python train.py --intermediate_size=1792 --norm="rmsnorm" --norm_place="pre" --attn_scale=0.131 --tie_word_embeddings=false --init_std_qkv=0.023 --init_std_o=0.0 --init_std_up=0.023 --init_std_down=0.0 --max_grad_norm=2.0 --dataset="wikipedia_en"
Each number is 128 + 32 x the weight over its row's rms, rounded and kept within 0 to 255. Layers, rows and columns count from 0. Numbers have three digits each. The size before them is the row's rms in percent of the matrix's.

# q: layer 2 attention query, 448x448, rms 0.0461, rows 54-63,118-127,181-191,245-255,309-319,373-383,437-447, columns 192-255
# k: layer 2 attention key, 64x448, rms 0.0424, rows 53-63, columns 192-255
# v: layer 2 attention value, 64x448, rms 0.0486, rows 0-14, columns 192-255
# o: layer 2 attention output (transposed), 448x448, rms 0.0464, rows 0-14,64-77,128-141,192-205,256-269,320-333,384-397, columns 192-255
q181 089:087181112051105156149058142094076134180169123136103140147120147085095131105096124099089112116080161146131067195155151157118056136135112122109136118113142147172123116097143171119162164132125094
q245 106:128172107134065120175105106167090203149134124157120123146118118151132109089090149128126162126121092165110151131077117151095178123143076158134154100089119086127154106144144138149123097143130139
q309 117:112171158122152133154113092197098140122155139086076163084131182181149155079098205139187177076125153132125170149096114179101073118155109135094113128119130108098116096160071117128129174150151117
q373 098:137153109159100165175099097079086146124135124109116148138151154143146137086086056150094074132172117155098123080167074163136126075145125129146114106148167152130108120118111153116114127124107153
q437 098:106121112154199148119114095109171165101170116123112110129187140152144136116157103185154112087101119106111102148147122072149204156105119161172137166104155093130108072125077139143142122141114059
k53 098:126141129132076149126100156141130144208147136109130125093075113139170112173161154114179158173108092092138155110090094199101098178149076086127091123128133109124134133175090144150105148121116187
q54 110:146146119114108143094142160206122136068108071108093156131123107120103105081163129162157207130113099183127103121155110113102103152078108160132183100129112104093143127169134130085083126082102173
q118 092:030139123174080129095148118179093143120111099108105135131120078178116134133179119165125110124129131173110143089142144163113121201098108133122098075058096104108127113152135137127129165077095203
q182 096:084088132136137128080145150138119122121158111105114141173110104136137093135141163155116164149140123160150092123113082146127168092127136137156105091067097119107159123140087165105106100095126132
q246 102:144059133106165134127112177166178110114140128086192164143157102131132110134171148121163151155095139119157091155194090139139132133098111127171129112127113111105130123120073154097130173109164114
q310 128:184115110099133116125111156141185154082087105112118124187136121122092104161117085158117146161142101139118033148168159105116147149084135154173198107128116119097178166122151160144166064095149142
q374 090:136115137153136137097142180149114138052174130168097126163107155197091138086092165153152084141083130083146118142135160096113102115166155168167199162111108104154149158103146149137118142107107134
q438 097:103112130120029099108152119136115132059122119139117136105146109098131152108136131150129187130149125181079101124079104130113085154160120124102109084065108108110156118134138134129145137079147184
k54 098:171127155202212162167101141096167104112086141126116086159148217126101141133112154115157115128118146153105094161113150152147083152120156106120178125151163162158146148114113153122145123128052087
q55 088:184128137138191109123128110132149147143144103133182130120118123099103127172087073103117186099137167099104143153162037117142096142105090123089076151100108122115140110122111122137152147046142163
q119 101:086102153097170144134172139158125129061128165127151123144199142115168128090145097163075124097136139157138138070165154178129172106140160165079110133144134110116186168120189129144100166132134146
q183 094:144137157151133129173103137143175074142165185099133101120104119147146158111094173121157157158117148158151199111154096155111109188192125133148096075192142134135142143149176157142111173085176192
q247 115:099135158168115131167101147125109184111185174175132128126132150156137094117118186095102097095176133155122120137137162152108187122057121130145124069143145088132071132116119119155119174104114152
q311 110:133147126145168142138166064093154173087155078089128151118212189065112093148048146172130162079074097169126152160144142128124078088106134141088097170141119118108167120166078167122137160143084083
q375 101:150145088141111143189122101143062154097156144171106157206121216175078138084120106160117036114092078162101145124141174149099151123150203159187127123163165110124074145149183153136098116127143134
q439 099:113124148094136094124183106113160152109122139126122128146113106161196163152111075131150111111117123122144125126157108122132175104156165133102087117134127151117189200119110112183116158153108127
k55 098:101170101141042073118078118096087152144128123113150104149094130120064126230086142138155155151124141097195132144070072136164123142091109105155142138091110154127148119156140172102160103116132146
q56 098:078109098153205150126105159101119153174138159142131129136102106132147144105103135116133054129194095112113158125153098153096122132158159112092156157131157101133130130134056160135167208095155011
q120 084:078106125197083172156164185131143161119122070121099115093117129184103158084186090130101119136130128194138116082184168115131077146113176126061108111160152151117088062111118137099156148096143150
q184 084:061138081144146149158159172150111118178087148103110124124130121121152091103133107105123180116070151101134141161144083086116071126099146159104193125149143116144167105152126153116162192101087132
q248 100:114166112070087088150102125143125114075149101135158132124107123130092201098193129089161225096116144108127072150108077128133157143164172194144116107086168156119178127168185095078066138069169156
q312 106:082127104122158141129107134150103102096147114130128141148106119161139137075138154148169108087115106140152192124073077120140120093110110116139152128097161084135119122187097176097100236085122139
q376 101:070058140100141142133160116238159137112162117151172085128096125078145143116132114143148163141111130173129133129161128065120156088144094132083203082144097104153149148138164139111172043101058128
q440 091:120097107196132131143085146074109175146120071124104095133165080190111142114180094135129089075221149220116136108161101088125118191177165097145054100126179151113135089116112108179106138064171151
k56 088:141097114074172135086087109103169137078172172060147090113115109133220067114105149152176101136090140140126152162040140188100155145109115103177158115108082125127146174146142192155078092151107126
q57 098:085129116145167158068123148050076106194150167130136132089092156127149177142112116107135023104138152149093139110162163140112127058167145069127070193148146150137090132114084163145156179132128022
q121 097:108116155158088153096128123178085101112107124141118146181103102131079141137146120122134094128099130088060066126140162130120129164095095088167200105135175136122106146132074153137118086132152062
q185 099:119097110098087123117148154112134157073134135132084133134099129143169126142162051134115119110000137157135143165115114129106135134072133093093193137121160110139066139109140164031140141149122137
q249 112:152132137102072090095131145089127116098148091118164103092146115116145147105208132114156183125109142102158090127102084125162165105132156114114160082141156158140148119189180088096067102107121167
q313 109:059151153157146125139122166133109100169163169124133117071108155126190145078138172123141112093094170142159205141117098178137105092138139087091072120124169110147074118155100079125098233116108128
q377 109:103173100174071163109105140099071129162126111134160110109168139162170140131178080138132083093203124170096125074153090125131171080151159116117081101161186172117136127139103151113062166137147174
q441 099:138067182172119159121077095130133099105115125074109126146098109098093168127158118159132133120159108096071149173163238133137168133141082083167141091146100097133089183105076186102139097167180074
k57 102:102167090054165110084147097121096123126166128162148094119166151114179110104121130156151121090155194152108156070052119143116132197093131109163091121140079123110167084133099052151097203163134126
q58 098:128131114156130130139122130154107117110121117132149126095142124125130120138155138169141138172084165157138172144177053114114116076142136124124137105135119122114113122148134144122125129132146140
q122 089:104092160170149104118178133208107128137141162168135154151170107167112108143146133166132114140102056166053086168179167122144138099060082152153183088110172101071121158187120148104140108091167148
q186 093:090126106138098102173138185099107142116134110114101148161133135189150104150127112149112073167106068178094119136131128121120117174129189130143188079118168097108116152167159182129157137090121171
q250 112:146120079101113098103134194123152141082149114106188116138159125184126127068182141133168154171037136118118089139157088123128128155116147139167130098117197182092187136179136089093099150117149149
q314 108:151081103127123097145117175160182162095113133082101104129126143111130115146099122177142128191080139116153130155168115071138111106086108116154121107128169136097145159131155129167163110110132135
q378 094:135176127157062114092140198129108144152157132151153135163127163220130141098144127129107029121143121119065111105149112126135106107212193170163109096171155205148166132111089140124083153098166179
q442 093:149090192169152125171135127100132143105147090184087128120159130138146168153139184148156109142157083185084093237127172155128149131129076167171119073133186137101093128139084152177130140108167095
k58 097:097140128127138197126109108104146080101151188088115079131191205150119193137156117061130130072174153076162178078098145122133110178122180150198076124134092138181136087107119061125100150166109132
q59 100:151153073090190121090113150170089152160126097130132167165081125147115107094090092123117090139078127124124131121163097152144103187078155088103108157130133119131179119107136178138132153103175101
q123 092:112135136207132078135121147134214193088187113108118132103087154140094126101198098139154127164153115149090111148174129139173134149162154168080107082142091112119126099136127116104093106163094088
q187 085:111158138129152133105120157143144130145133108118123143088116108117100107144144160104102113139103194121163104118118138156113117161159175098128119120135104114141123117077157172094130114121076094
q251 110:134122105107121142152135124170157132138113145102107123160098103094143121085125107126132112192089113197158164133127112128085148132147111127146154133137162118124186163136085118166125095147140113
q315 107:159135106160118128145145152219177124111122117042095122101125154173168122103096151117101138154161173111194138134109062126117140135090171122125177100157094123111166132137078088148150081124174139
q379 111:171177143162089142150106166067150109155100161143159133154132090189173125056124131099082074126175079092070136146112105185144158123176199146229091153131177146104086136093136139129096151122161139
q443 099:095166106150162113121115127094143164122124119116101097117135112136113091065165144129149118113154128139078097118121089109156118177132078188150096121094095085128106100131120170175116141106107045
k59 103:134134154118114223138147109119169055169158173134132141124117109201120121126117176148132137152104086066123151115171092080093101145167132112185099112113136111155164100123091104173099107165175158
q60 093:127178122131042124114139125171175122147116143158052182159111115151134120081108127136117116077076074151123104126110094109145117152115122209159046142041116123108108137093073077114106110139071184
q124 083:108113126132099118126070116142111124118131161125113101088166175085182194169175158128102160130075168138170092130133109170075150139118125150062103123102111104154152108172076141149167134086145144
q188 085:139083132173079109119077132164146125096167102172121154097144154057091123118114108151079160078062121148144079119118145131122116099179173111087073170137096151134105120144111145137095099062083156
q252 105:201136129163183163127132098200152144095158143061128127136124158110141083137075125184127060158149158184139169133129181107127115106096113114164081137127102057099109127099064117132144160156096127
q316 106:172155156085131135096114133212126133059079125102074174109157112070097102102086112163136104117127060108050127112100195119118096129115101134159084175127085112098170153143097078174101091169119160
q380 093:181191120174085161150086120044115108111098136107113163137158161161097115123103115114121144095148119128112133091150105202146104122134155120179028154156127146111090114078108154129068167165143155
q444 085:114152095063131106140174135162123097102095140102120124077161145088157159116100145123151153157045136058161107101134068112124110132115155167130117169145131092195150108135065126114185135135129113
k60 096:186173128166132140110128165123108140089110179188142122169100117167040140140069197091146164138182094134073093167156084117142130152138111160196120176097149109138105173119116112152076146131103115
q61 104:151140148144081137114132136121143176136158119124112122115111085094128129138108150117145106068116083155046111113099110190138098177126075161155039122084120109103118099111018103152079214144166146
q125 090:154145112124145122106080125093182132103131162080082138090177158110128140093136126118072124128098170126155145147134116145123108087159142208132091177146113098126227131134102136145154193123088166
q189 095:162168134121101108134193164157221135135144167096113132041127124095132115081116142139150182126101132115170165107106121105132099111191174155157056161181154128129134140163099158155075152129121169
q253 104:149167168125130122121100140130180161057168147095083134106146141117133117056153184104128172104204131100120109118108169139118112117158148113169126122134144150172137122126073145081086156098142142
q317 120:159156186115115136100138102134161117076130115120093168092148102083110113116111211150163141077131065164128167129092098172113084118123093131153099154098096110092144129164031135097081212125113122
q381 091:161104155081101136110163113083143138130102170100126132141138163108123191086145148110152182150139076086139144109139092154129080129163107190157103130129126119145065134132154072184163110207150130
q445 093:157168110095141040112115136101153141177138165091110128086157148148117159123123152124102108138112147066152156096131043138177113118102162167170077137136112100116168121100058084164145217183087115
k61 094:113103146150105138158149177109095104126123082187109143186113084158135162199092147148166181115166107158148120146189090162130128183123125146140177153101115124132129139124146149098102128117172151
q62 100:148112177120121105121151125076140090094163136117166101074155202128136108146157099122084188168131228112135106154156142150138102074202172087156158071195114161153149114140165097127109065144159172
q126 087:163135167124143129102182117156145117095121186160135102199132127125104104197057101122126172072168079103180161164170135076143132134121104082219135113183157117091123145171110138117151089093120145
q190 086:148087136150120110160136114062139170171138143077134117142138111179105156138125170121163134168204098111101125164122089158113147168187160125173113064133118123110105156176124106121120084184179169
q254 108:108140148118144100171161103069140159129121121143146107119142176108140152156149101132102085176101147107091157108094122113138102165115139080154119080210163197104132120178177133119128101153147092
q318 103:145109132155107087162159132030161176176171128101134086119129150108124135150099135154089152179112157134126096142130098126118090135154173151131159118135154166141112084101191126136155089145109053
q382 091:084067100079210094113140141203108169159214088162097116110131125126093100169138115157138075158108185130162134152071188075120182168122105128080187131116117137146179121151142155115209061100111109
q446 097:114092149162100138086179082103150116077131150150095111122138161158204134168133084117136222114072089162163134187165231091118157123122129059210167095216143147111093116136140074095157127130131144
k62 095:060108116077136085178079081147189129147182109078094129127152155127115164088150072124128100122094170149120162085077153189152086131042151172118212100079174160144139136151197130105138154112092117
q63 096:163143167144069130090097142110150124103108151146119119072192138079143067095119210129163148165156076070132169147124094078123129083193095151157120093119128149122129122129092123137141086149123107
q127 092:082082146115100123115103120123139112177133109103137123156123127097098154190143215105112062113106085108174085131082110150100165158100136125088134113112100121134131199116132140162146140107199096
q191 085:138061141152157134111131127141122154078103116080108125134173149129158089156099115154137134132122111102123141119116095181125136147128136130154084109192155121118138127150103109159121164095115165
q255 096:136132110178170140153155088125122145098168143088149105148166179121143119169078090169110083132111167153119152105141159094119094174089131150151055134136136115112096149113126071131162153175117144
q319 104:186095104084099124079113112089170101091100078126155086148204090055102056163118119166140123183119097068133130135125085093155182141130062104154154137097105158110140173128128130141098133135125171
q383 082:076120117142156102114139113106120156148105139107111170129137105081070095175140155113166157074120136152151125145119164183114110169099166092106045155123097119065093134148153122168099177153173112
q447 089:133123121116099148168130131120102157122145117065158092136144142121146160191099217096110098128115125117174112154135123207084147097096131131145131091140105121150138191124167103146125135173159095
k63 090:162135119163105158082138128129111129103095123197132131091142115091093118071133081129086149114129174189186156097114129064164125135099179139171155144040160138122087150119186139038167153156126124
v0 099:081201095137151109115127123140122134201124135122140150161122143171106122159117116113126155133076168076110082110158125110134157063120125168174156124156120081168110072159102152155177120190132105
o0 087:069117135110096137130125143110165138113125110102097135090173142149128122141128148113197104182096138104173158136138128148168105137171080134114091110145120114168134145122096118147099176117125111
o64 114:134132062135175184140097075115076144111159098110119114122133094099146191141095177116111119133126103114106121162158100101134073151158171097086084128108133177170112112102125132127125116098098139
o128 102:160159093135112148163110159142075135141096050151113155159159135105098152108143121132077131196119159161126131142148105152144125127196090133137121089109121106109159126077135091150148182065171181
o192 093:160145141120143117176123119166120120103157205143157136128073119126151167140182128131184136100175129105063116177134157129092171136146121158146196166117183184135138105098186125136077093140139121
o256 094:092123148127128155084139145111118153079130121162097138135152144114108137121140199101180137168075099090090203120085128149143149104116079089163097122118197137072142163130175145154110149142133159
o320 103:173172110143175156148154141112102141155155085168131179110129137099181155146160132155030102174095133057137156161066159102128106127164147107133144090171126114154180135156162084137167151095129113
o384 111:140087106160182107104175103109133134080138084172108128122120152117171174132080118118097122039133097162117142152125154082170135140102151129159105088153116183089076168158155080101108131141094148
v1 089:053076130155127135100128177134182172181091187141095146118146167093116106112119137138118107165083155092191125122117111095130144116159118128129098206142134156176102125139112091111198109129162096
o1 099:165132089082144144164089099158078136125118095123123109125099150125069174131128154155134107107102109116141131167107143100148104107115136164103000175091189067160063155104148069138113122127130107
o65 092:134125080104151176127116120105118117153117141120146121158138121137170145128157099142105149109173105092097154176128135150106149089129127161132104168191113086181125125146139111114107129096097086
o129 102:102118102101143124174105090073109182158138118147139103143171123086119089175215145138110142120133108101104135132100098111196148138135124142054132113139162127112091143169141107140104153128166131
o193 100:148105153112171087108163152160148139088147132151149159098141098140100161196158131103151160125087098141137106145095119078177118145138162093148181098101172133065094134134102103124088186178110104
o257 098:099152100081175115085149146054131187167064120103107148179110100176090163131120150166135105101138151062120134123140131149077081149101150149077096162081186086066103156130124111135108157138135109
o321 083:210134172124134102115112154145077109127120072134164141140105132144114147136111126088123065127142131151135167130142096147139101142111132091087182096058126098089113131140119106096108149064130135
o385 094:146160088126158173098067054101126138159116099140129135129122137136138136066146074138098165116168173140089173129230130160123137082170111097117147145133086085253148111110113134133126110131142093
v2 096:103126118154108127138104155159104086154129091052138126125130155117158129166139133119128169068078120160130087170113153175131162129117109145105111042090109109132171084125119106110132124081154138
o2 091:121132160130098115119134145106134142136135117142077153170116141123116084126116152120099123220149119171149127152111084096174123118144128161185187113119059127184090166137124174065153142184154158
o66 100:122169164151116101119135094067128113143082034126167146160075129062169164124096104116138184126086183131174097104122122135131167132142179166076151102173108161159151163117120110101165138155121125
o130 103:132077097124132081115121109102166124155113095130107065096150113059160090140056129130129123119114135135203098167116138180059111060096090112051142123134116079103131205121101152129137136145141157
o194 117:093105140132116145135121114145117099116136119104171181091166107133169126090114105136149124125216164062116168108176102112090063115117105145171114133129140092078140140148109099082162093103110195
o258 090:126089080152086121085121119054109130170171111137103106134143138119107104132127106071169138218093114107098137106144074132120162156152060165161162147134144154125131123087136141085139102121175120
o322 097:137073108111072153086150084128174127065125178122108156143195156171124182103098131117127085081163158107155117125125167118103146093123096109129108177142120150100152191152105105105125125165122124
o386 097:106197166151110095082169107098066123157107089183135154193081114063105154096109142084106187172103114143118174130114086122130170130138142132087144143145108161208103158172071138135098096180096129
v3 102:139085104112152138139124145135110018126085142209195107185111212094146145105099186133088107161151115134178193114175070129100136149148161134120152138115122163139145165096129141100068183095141060
o3 105:142121150136081134149105082113203140151164171062128188128170116137144145113166095133077165091083113110177144158127153125105120101118131121113111165103090198063148099181118140075101110176089077
o67 093:153149170110180094153151111145129135127115096166148118126137078153117149151067143123067113116114149112107135152084083118123141129138126091126113148088136085190087164108097144139158070204147174
o131 092:125147117105155156098085116165046132171175092120168146162165121155128168147129100132112161107095165148117114132125108149105147159087072126133076104079045178166097091123151121141132082170103076
o195 106:099122155171148096128134186070114179142133118162081087174085208195150125123123175161131165194090121140162151141158116118124063096087121126192108092135097119228158125144113120130147111113092114
o259 102:090123164134088111131159130070070149071185162113102135137158132152165142118141129109143106118152097102146142115189165145101137107111128150149140111138118193154148146187128101111105104134094087
o323 092:147111151176093108165118172127150143171114067129139130106081181071128101186137175126117108085078077137123121136127193065135091151132094186166061063154044128255140113126090154177101123161118160
o387 114:133138069110160070154192160142157114170121140092125129121190084135122075134134097135112145156145141172142085107070086111116150153183160132144118112067114157068160129138115169163114179197125107
v4 106:121051130139103164131146131110177204181181154145122107120134150134133111127154099142099144152182138145105115144126135089117102127178150133178112120195196156138078116127075172145120162159108121
o4 106:111134149125110148140158146139129133047115095135110110110138106089181140145164111106093171089124115064100156120159168156101166130091101112140129115135158125147115123111185146116157150129099104
o68 118:047180126130112129147112082162110158160113149102122107143147167159078170159140181186102072144134140045113101106170140116110081149094095147147146122136138047163131139089091127042116136172105154
o132 099:135106070117099097136120147151140150116117125137165061116104102152159137063133122146146187071120083137097107108117188155132127096102131106095151060117117148147186125192173083158157098090088127
o196 096:149162115145128160140146226110096087137090103093098099143167103078162111122149143134105114132090147143165148155170129204094143123137195161072050093165134157162093171148173111154154110156110152
o260 095:112129149097120150155140146102104100143056136096114171187162106082103128125121098113127147106107097081094086094090094165114187145118135147149023170146113072166104130146144108162156131140069139
o324 092:097160125122186117153105115115127107150093096104130144086101114136116129081111194167182165108111134186105142085093059135127099159111099144072158150113083100195176157178099112094160117108111158
o388 093:087119142151105141140154090161136158125139132085149132067229097118158092124160093109140129107082157144167194103175136143144092131113136100154132109091148147217159133146164121088158218131112107
v5 113:110156153133108088100168033153127140191151157135145144091121104108110060078121144131125037119156142157178180140133096081139091071150114186128129159167108113119137119128125156113229081152087141
o5 114:147170153135164116157070151108121129114204153107113096176121093096173137108132160123097131153119146142106147098152158156099151159140133144150092173123145136171144113163108139118086145136126109
o69 089:109145115111166122162148078121100149096164117115122176142134104177127106117160100181105103124126080149170165085167103154147107109132154154150074155093161113163147149171100180135102163097111129
o133 101:147158139098105116154166139124124081089159063139169173124177124183120100110194173141134134111082170138095148111106149154123150150136129147170083171099100116115143147088154123111116097141104188
o197 101:150142092119120159132129118103083162115130138140105079131078140108110211134119121109162162129151142141106076155103178173046146114123131115108154097129128161130156094117197136137107126079152196
o261 115:174169141142111091170074096112108131172106142166143172081152174139176138117134158185178098158158153093111117170144119089093095106168155122158102145157141154174136104121088144110180118128139191
o325 107:119129138116136172121120171128126110129112045158125129101201156148138117191149121156101160130154123151160126152120108141072148106132137146155072119174076103122159160048106162092164147091117192
o389 100:168144177182103130171100175149147171125128139088148104167192164176110098118154160133138185076139127137126172123169178157109116133133141171163097142122139075052143166156097169109093072140163103
v6 102:159122110121156101099064126139050050139178105171152126140084136145123136143104115115154082099135141119073099149160167140143142092175169099127095065135124128072132116121113143157090127135150163
o6 088:203064130144185099150139161146106090095153146182122160099066185153123118121120170117137179220153156120157174081101101118106125149152098116124231118118150160154197140161085122165126085097133137
o70 113:092077075141119105079115166085160176168124176121088122111139147130196042139168145105176132158120131133151115120191140151099143142152146133123144105135121175137146133122087148163145065208145076
o134 112:174099103136122089107127210153161112146084113182162130084166133212137137116181129161149143139171172132164069190128173136129170134176162177112157125138152100030144148110160092131145103121108179
o198 097:077124140061148139184137139150161195106109128111089176125117148088086167125146065111153181116166158134099108133156135158078112108159076152120158112106111159174133099141149143104188125064170123
o262 099:143123091066140086140136110204176117091106176172084103136142128138106128116158132085122201160145115132199182073088095084222196133124068129164107097111081125117149140151202101095131061157173174
o326 098:088100113145133210202204131146153141134123110115113137134101064143097166161111067182165139111060097094112129112089144141140102123153112132163109158123127093137123185158159126100144098158125174
o390 099:171085133136119106149124164141102072241089118152113182168145171162110080090135137087150145102107165178106155134169107085173162115193127119158105110148123137128130161181152107188153120115191131
v7 091:100215142125071155150166107101109095115130133061161104122094121121155091107168132096141100105145136153126111142072120121119133126154139181103138041101155121153100118152100124114134075153133099
o7 084:107104086113137146079109162125113152106119207111114077136247133128139103104071110131176134156154147198136153157120137118105097120118167171061126174159135136231124107123110131131103147108194176
o71 094:177113095105164127163122145153121118085173105132136121156108137120159132132075159104075144163123195113164154160152125108044109081123145148230205140144145119128121155114090141141132103086126084
o135 107:118129172135165145167121119140112127082130135104098180158123104072109139095098181074111203131114124139102156152128109110160173068182095133223104175084125158017107155134162093107137150108180128
o199 098:137122130125140133080140129078136118212122140127137127085084163140078164155084132157180122159166136137114098094214156143177048148070091154120169145096105110127117085058099157111127164092187121
o263 101:094151087122056117111142062108150154180148115143125070106180072127176129206115142109132111128090126123085149106086119141077093124159110194116095176087146140146091130156111062181136125155138181
o327 099:150098143117103151131101115138117109182112196115072171108120098095117148153092146089137149128161141161142106098118122147138079090074085112140095121105091131140157192120131128094199148115189136
o391 097:122095134132140141066095099163156142111128145204149110121176117130173133154082131093125111161129164101121136138127087115100112116087139145168166182143149162216076126119126093104083097148155134
v8 096:145132110115156117122179087181126156106137136106109125117121070071125125144092152149090168146131086113132131133063133082130161075130115077144090186131127108094148087158114173132118132194119129
o8 098:100147139179103136198121111144113088088172114135150156134070087115163136115136101111129121111109134110144198097126081162117164180088163155123091106196119136131107142064118105114140121089150133
o72 093:088158135113066120137127083141139188111071151075125116161106103141128149135163121194125107111104111125105135150120163105131129183134144204059036104104160107085105101097138117152137123127169137
o136 094:096115153118127083147116149162223149081069094119095125115113109164114119114146124134065128108126146140082099130129116164130168096137153151067140121124123082069148192115106136137132140133095162
o200 093:135178139128068173102139183114137130161132155121154136062177110114130091103128124116185141122086121146109076187102102146189189128132069121097176106127088138111160190157127113186133133115132176
o264 098:177165160135186197126086151187111071173157127174137149129145093138192111127195082122076133136143062129153110142103067152130089059077128131141174116111113150135090175135102151132124139078210167
o328 106:151154140122176084135137147141167150080098083144159117084122159140127104146115079168154142105116171088104089135105099112163165092162128090094152109135151124115144156131086118125167121165125182
o392 095:109097144167149154124140167100134167124158096123125057133076122147197087130210089172153069173143082129128194155145145154128097131095129197159083158139131132104142167117172146108123109087069118
v9 097:095133117115190124115008126123118134093090149170149129162186156106087154101096151117115140126175119124100135096157125128107088200098159171146142129174134116140061146163124149109041097140137121
o9 098:154129214117101160149206109139160101089165150155130207104143139115111159134114135109052111111129154109145164135150136116169162116133143064144154166178080173015121095155113137048138123156064052
o73 097:124135141156143093109085108107139159142097115116137116114074135138114128127093071122084133163084142155128134091082122152120143144140094160060142111085151120084132126104161097181171153129163166
o137 103:086132140150139081098119137138107193140172125126183125077089173124094168109113157134146127129157083178134060106137071136127122139123078060098154062104168157115158058120110110114142120147145130
o201 104:102103182166072151159164166100116106155122140107160134136149118174190076075104190101121138111144094150144199094137177093165085127152149118168020149135082119131108179119057156155183120157079099
o265 102:112102140093099134127122139141154104090200190113147121081134089156185131120145059088110093152142153093124104090134124109159180104175129123165220100085062164168127130165152126160093118112077055
o329 095:175176148164128095158086149118122169161139148101171072158097187101104121101126143116132151196106131111111092116162134150144096113130151107142127088109141149140156091105095110190140106146137099
o393 106:155167118166149126089101104138124106132100115120107090127146134160113128139103084075064101130084162114151103100098128134073098095137135085087144157130129074184145095081142103179132164147140172
v10 101:157155146107113108192170172116161108096103135171112120156191098107134117103126118147110148110110137111134106157084120151133112156072115108155126145131155126106141132099159130116094108152099124
o10 096:103039123157133087082084171127096156147122102117112148092164113146141128178182187139226105149188141139141178135137099110199092149095107112130106080120141125230133095165093123147134135104118182
o74 095:169138132108122100085114163107117128164113092116128182092034092148115126136116117141118170101201143125179145126109144129193181130160157154203136151183115171054171139136152149140032173108124111
o138 105:106129094129156154111130195142140152113082136113054144122092110162119113152124172161131135118126093160156137141108138178182128098075120106114088120120135132177106111184102102140093151100156152
o202 100:112110119139134166119155111087117139156080138118105158065153063119090131129124103141104085109131089114146151134095167103164149103100112148178117108157109137085121132124101157175068166058144198
o266 092:120110091118190142153140154122125125183146133128135140162133146163159147131140116179176119165147143162162105147119092090134105103191143164074179062125131193069122149129161086099135112057161183
o330 100:129112092121130109095159126083104151145099125156133056140141101177162132155110145096195114122125133127137123089084127128127166130126123155109060119128150141010130171112109120196128166136084149
o394 112:146145096176065141143109107158103149183117093116127196115112118167143131114124065100121168151117173120161128126128113147166151166160067073172112095157102115163170078086181152113141153116139106
v11 095:146117160111076133138191112156167153101144146082068122094105153118098161082139162120109117105111113099149187133134132112121144193133110145112128170127140152183103155123154148121146094158173134
o11 092:088105132113136137074124129144133140140123162095126148166102125121140122138093125123117112141140138150089102123118159157123168097083099094083048145114132178213115140146160091145167162178112140
o75 097:120118121145186083079110195173155170173108150100155153154076089132191095154096159152180113131179133147133028125126131133107138082070099141082106110104111070109159117137118192138083137120082108
o139 099:069174148110130125098150145169132145224125174082120151156124111126140075121143078108111130117129149125129132204155090139143147104090144091093067104087099117222139127133158156085088099151162143
o203 090:158132116156055155164127126121104133143120093155130112081190157101163073148128186105123215197112097125176178124137107114148093137124104092120194074148106115111129184119118145144135115129150191
o267 094:163141200119109165154154145153141119169116161128133169116162127128182092100099138121108094075170181187139116163117199117163091125141124150114056156134118103134125135128072127111124218134042119
o331 104:144085159146085118094076157157097144117133128111107085092128121198162102140188122121126191049128150164108078100185113125200151132105104115169117137122090108162114105087135114141107131195141142
o395 128:164123181101142110128148196130187129174076114150107178161140108061080127152147140133076067167134066095067140117075108113141089134120150213095162134147178073011129171177147092113126172108106118
v12 109:192126137115162156136057118169132190191101143186078144115145146143132126175141170115122104101171143148118091225182125158117139125171080104097096042163167156117105124091151132168189132060107115
o12 105:104133163160155157135211119092082174155088144167106171135135101069155120130117090130069098094115128135113100080111135127124104106140195119154140149138130139057082045120128120139097136176152163
o76 094:127105136153138109109157149165158152063142170137145126137112108148088078045138130131162120160129112166182180144144143159083137111106091100087154118124125123084076113160090118122125075160125111
o140 098:123080162146175175120176069112036160174145150115080153169168139135128138133161116051133135095183169103096167161109144093117122120099139109117084107167097145123088102085139194070122118080155096
o204 092:095071115118059111111119176141169137089139080098107151104148144118146158114153128150192165137143155113121135097091138134196146148115113141111065091061099118180173151142137095071105088152120136
o268 113:128138162136180129111185128127065111175145125173133097107127109106125135108130105142137114120131177127092131102184088076112104101137146128101100210106147133148124069129116121086139153164136134
o332 097:175141072176066109110058140142197161074187170094122128135131124103164126115162128106132103155150161062143047124086138140031142159064120101113118117131078143113167179156132111173140138154126134
o396 114:109133172127106098123155108068118073052173134114124108144145109088089096084143175124160134216111090116137200117140106107106132111169159141141205123114194115112099180124047103141147112188135094
v13 109:103102125130149102146117128125113127127171138129131127093119125142138122043095118136169157132103112074139168158049134117158154102108120098101101146040146090135082139179098062135180141193129144
o13 106:111129061168221109095055182109166118134134111141070171114141104134113109166143206112127067181104114121110134096133124088135132177135142133170124154152109082127133136117127126115150099114124171
o77 104:117177133088226107030104174109094110200113117121135091131083199153155142082098118159168127138095105156094102124157108085104140175139169124097070114083116146153207137157123143192087104146177099
o141 098:127178071152126134133157160139128093099113062131131163080178096172120136159133116142109047135116142132118076135127096134148104136063153122151092142142170132066154111116100176147071162070091141
o205 089:152127121119103136141146179160146113125185118154153101122158132134115140150179125096157138105128149105129110148117082133119119072161101110103206098146116174000156128116177178110095190083140135
o269 098:175160078146151153113135158162077120095103105129133162123103125109109087117145167117147185134136090191129159164088169122149099094103101127163140107143103135133105109113136131116078146064130167
o333 104:126082121077122107172186124130088154081152059165114156155142124133091129084181109166130209173110101113153107110099193119205099115077043100138111107137137131127104124122152119139105128099093092
o397 111:133144182117182132075111146137111122152111111095105102100068192121146119053111146110146188179131126125097118143158158132135141169156149128101096120110117163142117124145118156171149087119173118
v14 106:107123114150145096156148107097114119181187130190142146161099156179117136172138112134127090154113151158147159172123113092126119143146199176117147131136140104084104122119110160135117154154122100
o14 104:175171088165169159148129127148120094101144129094118104129141143124130102130138091131153121159139110125123135154179106145120133081075129107188167136112154191121154147150110113147114133094111152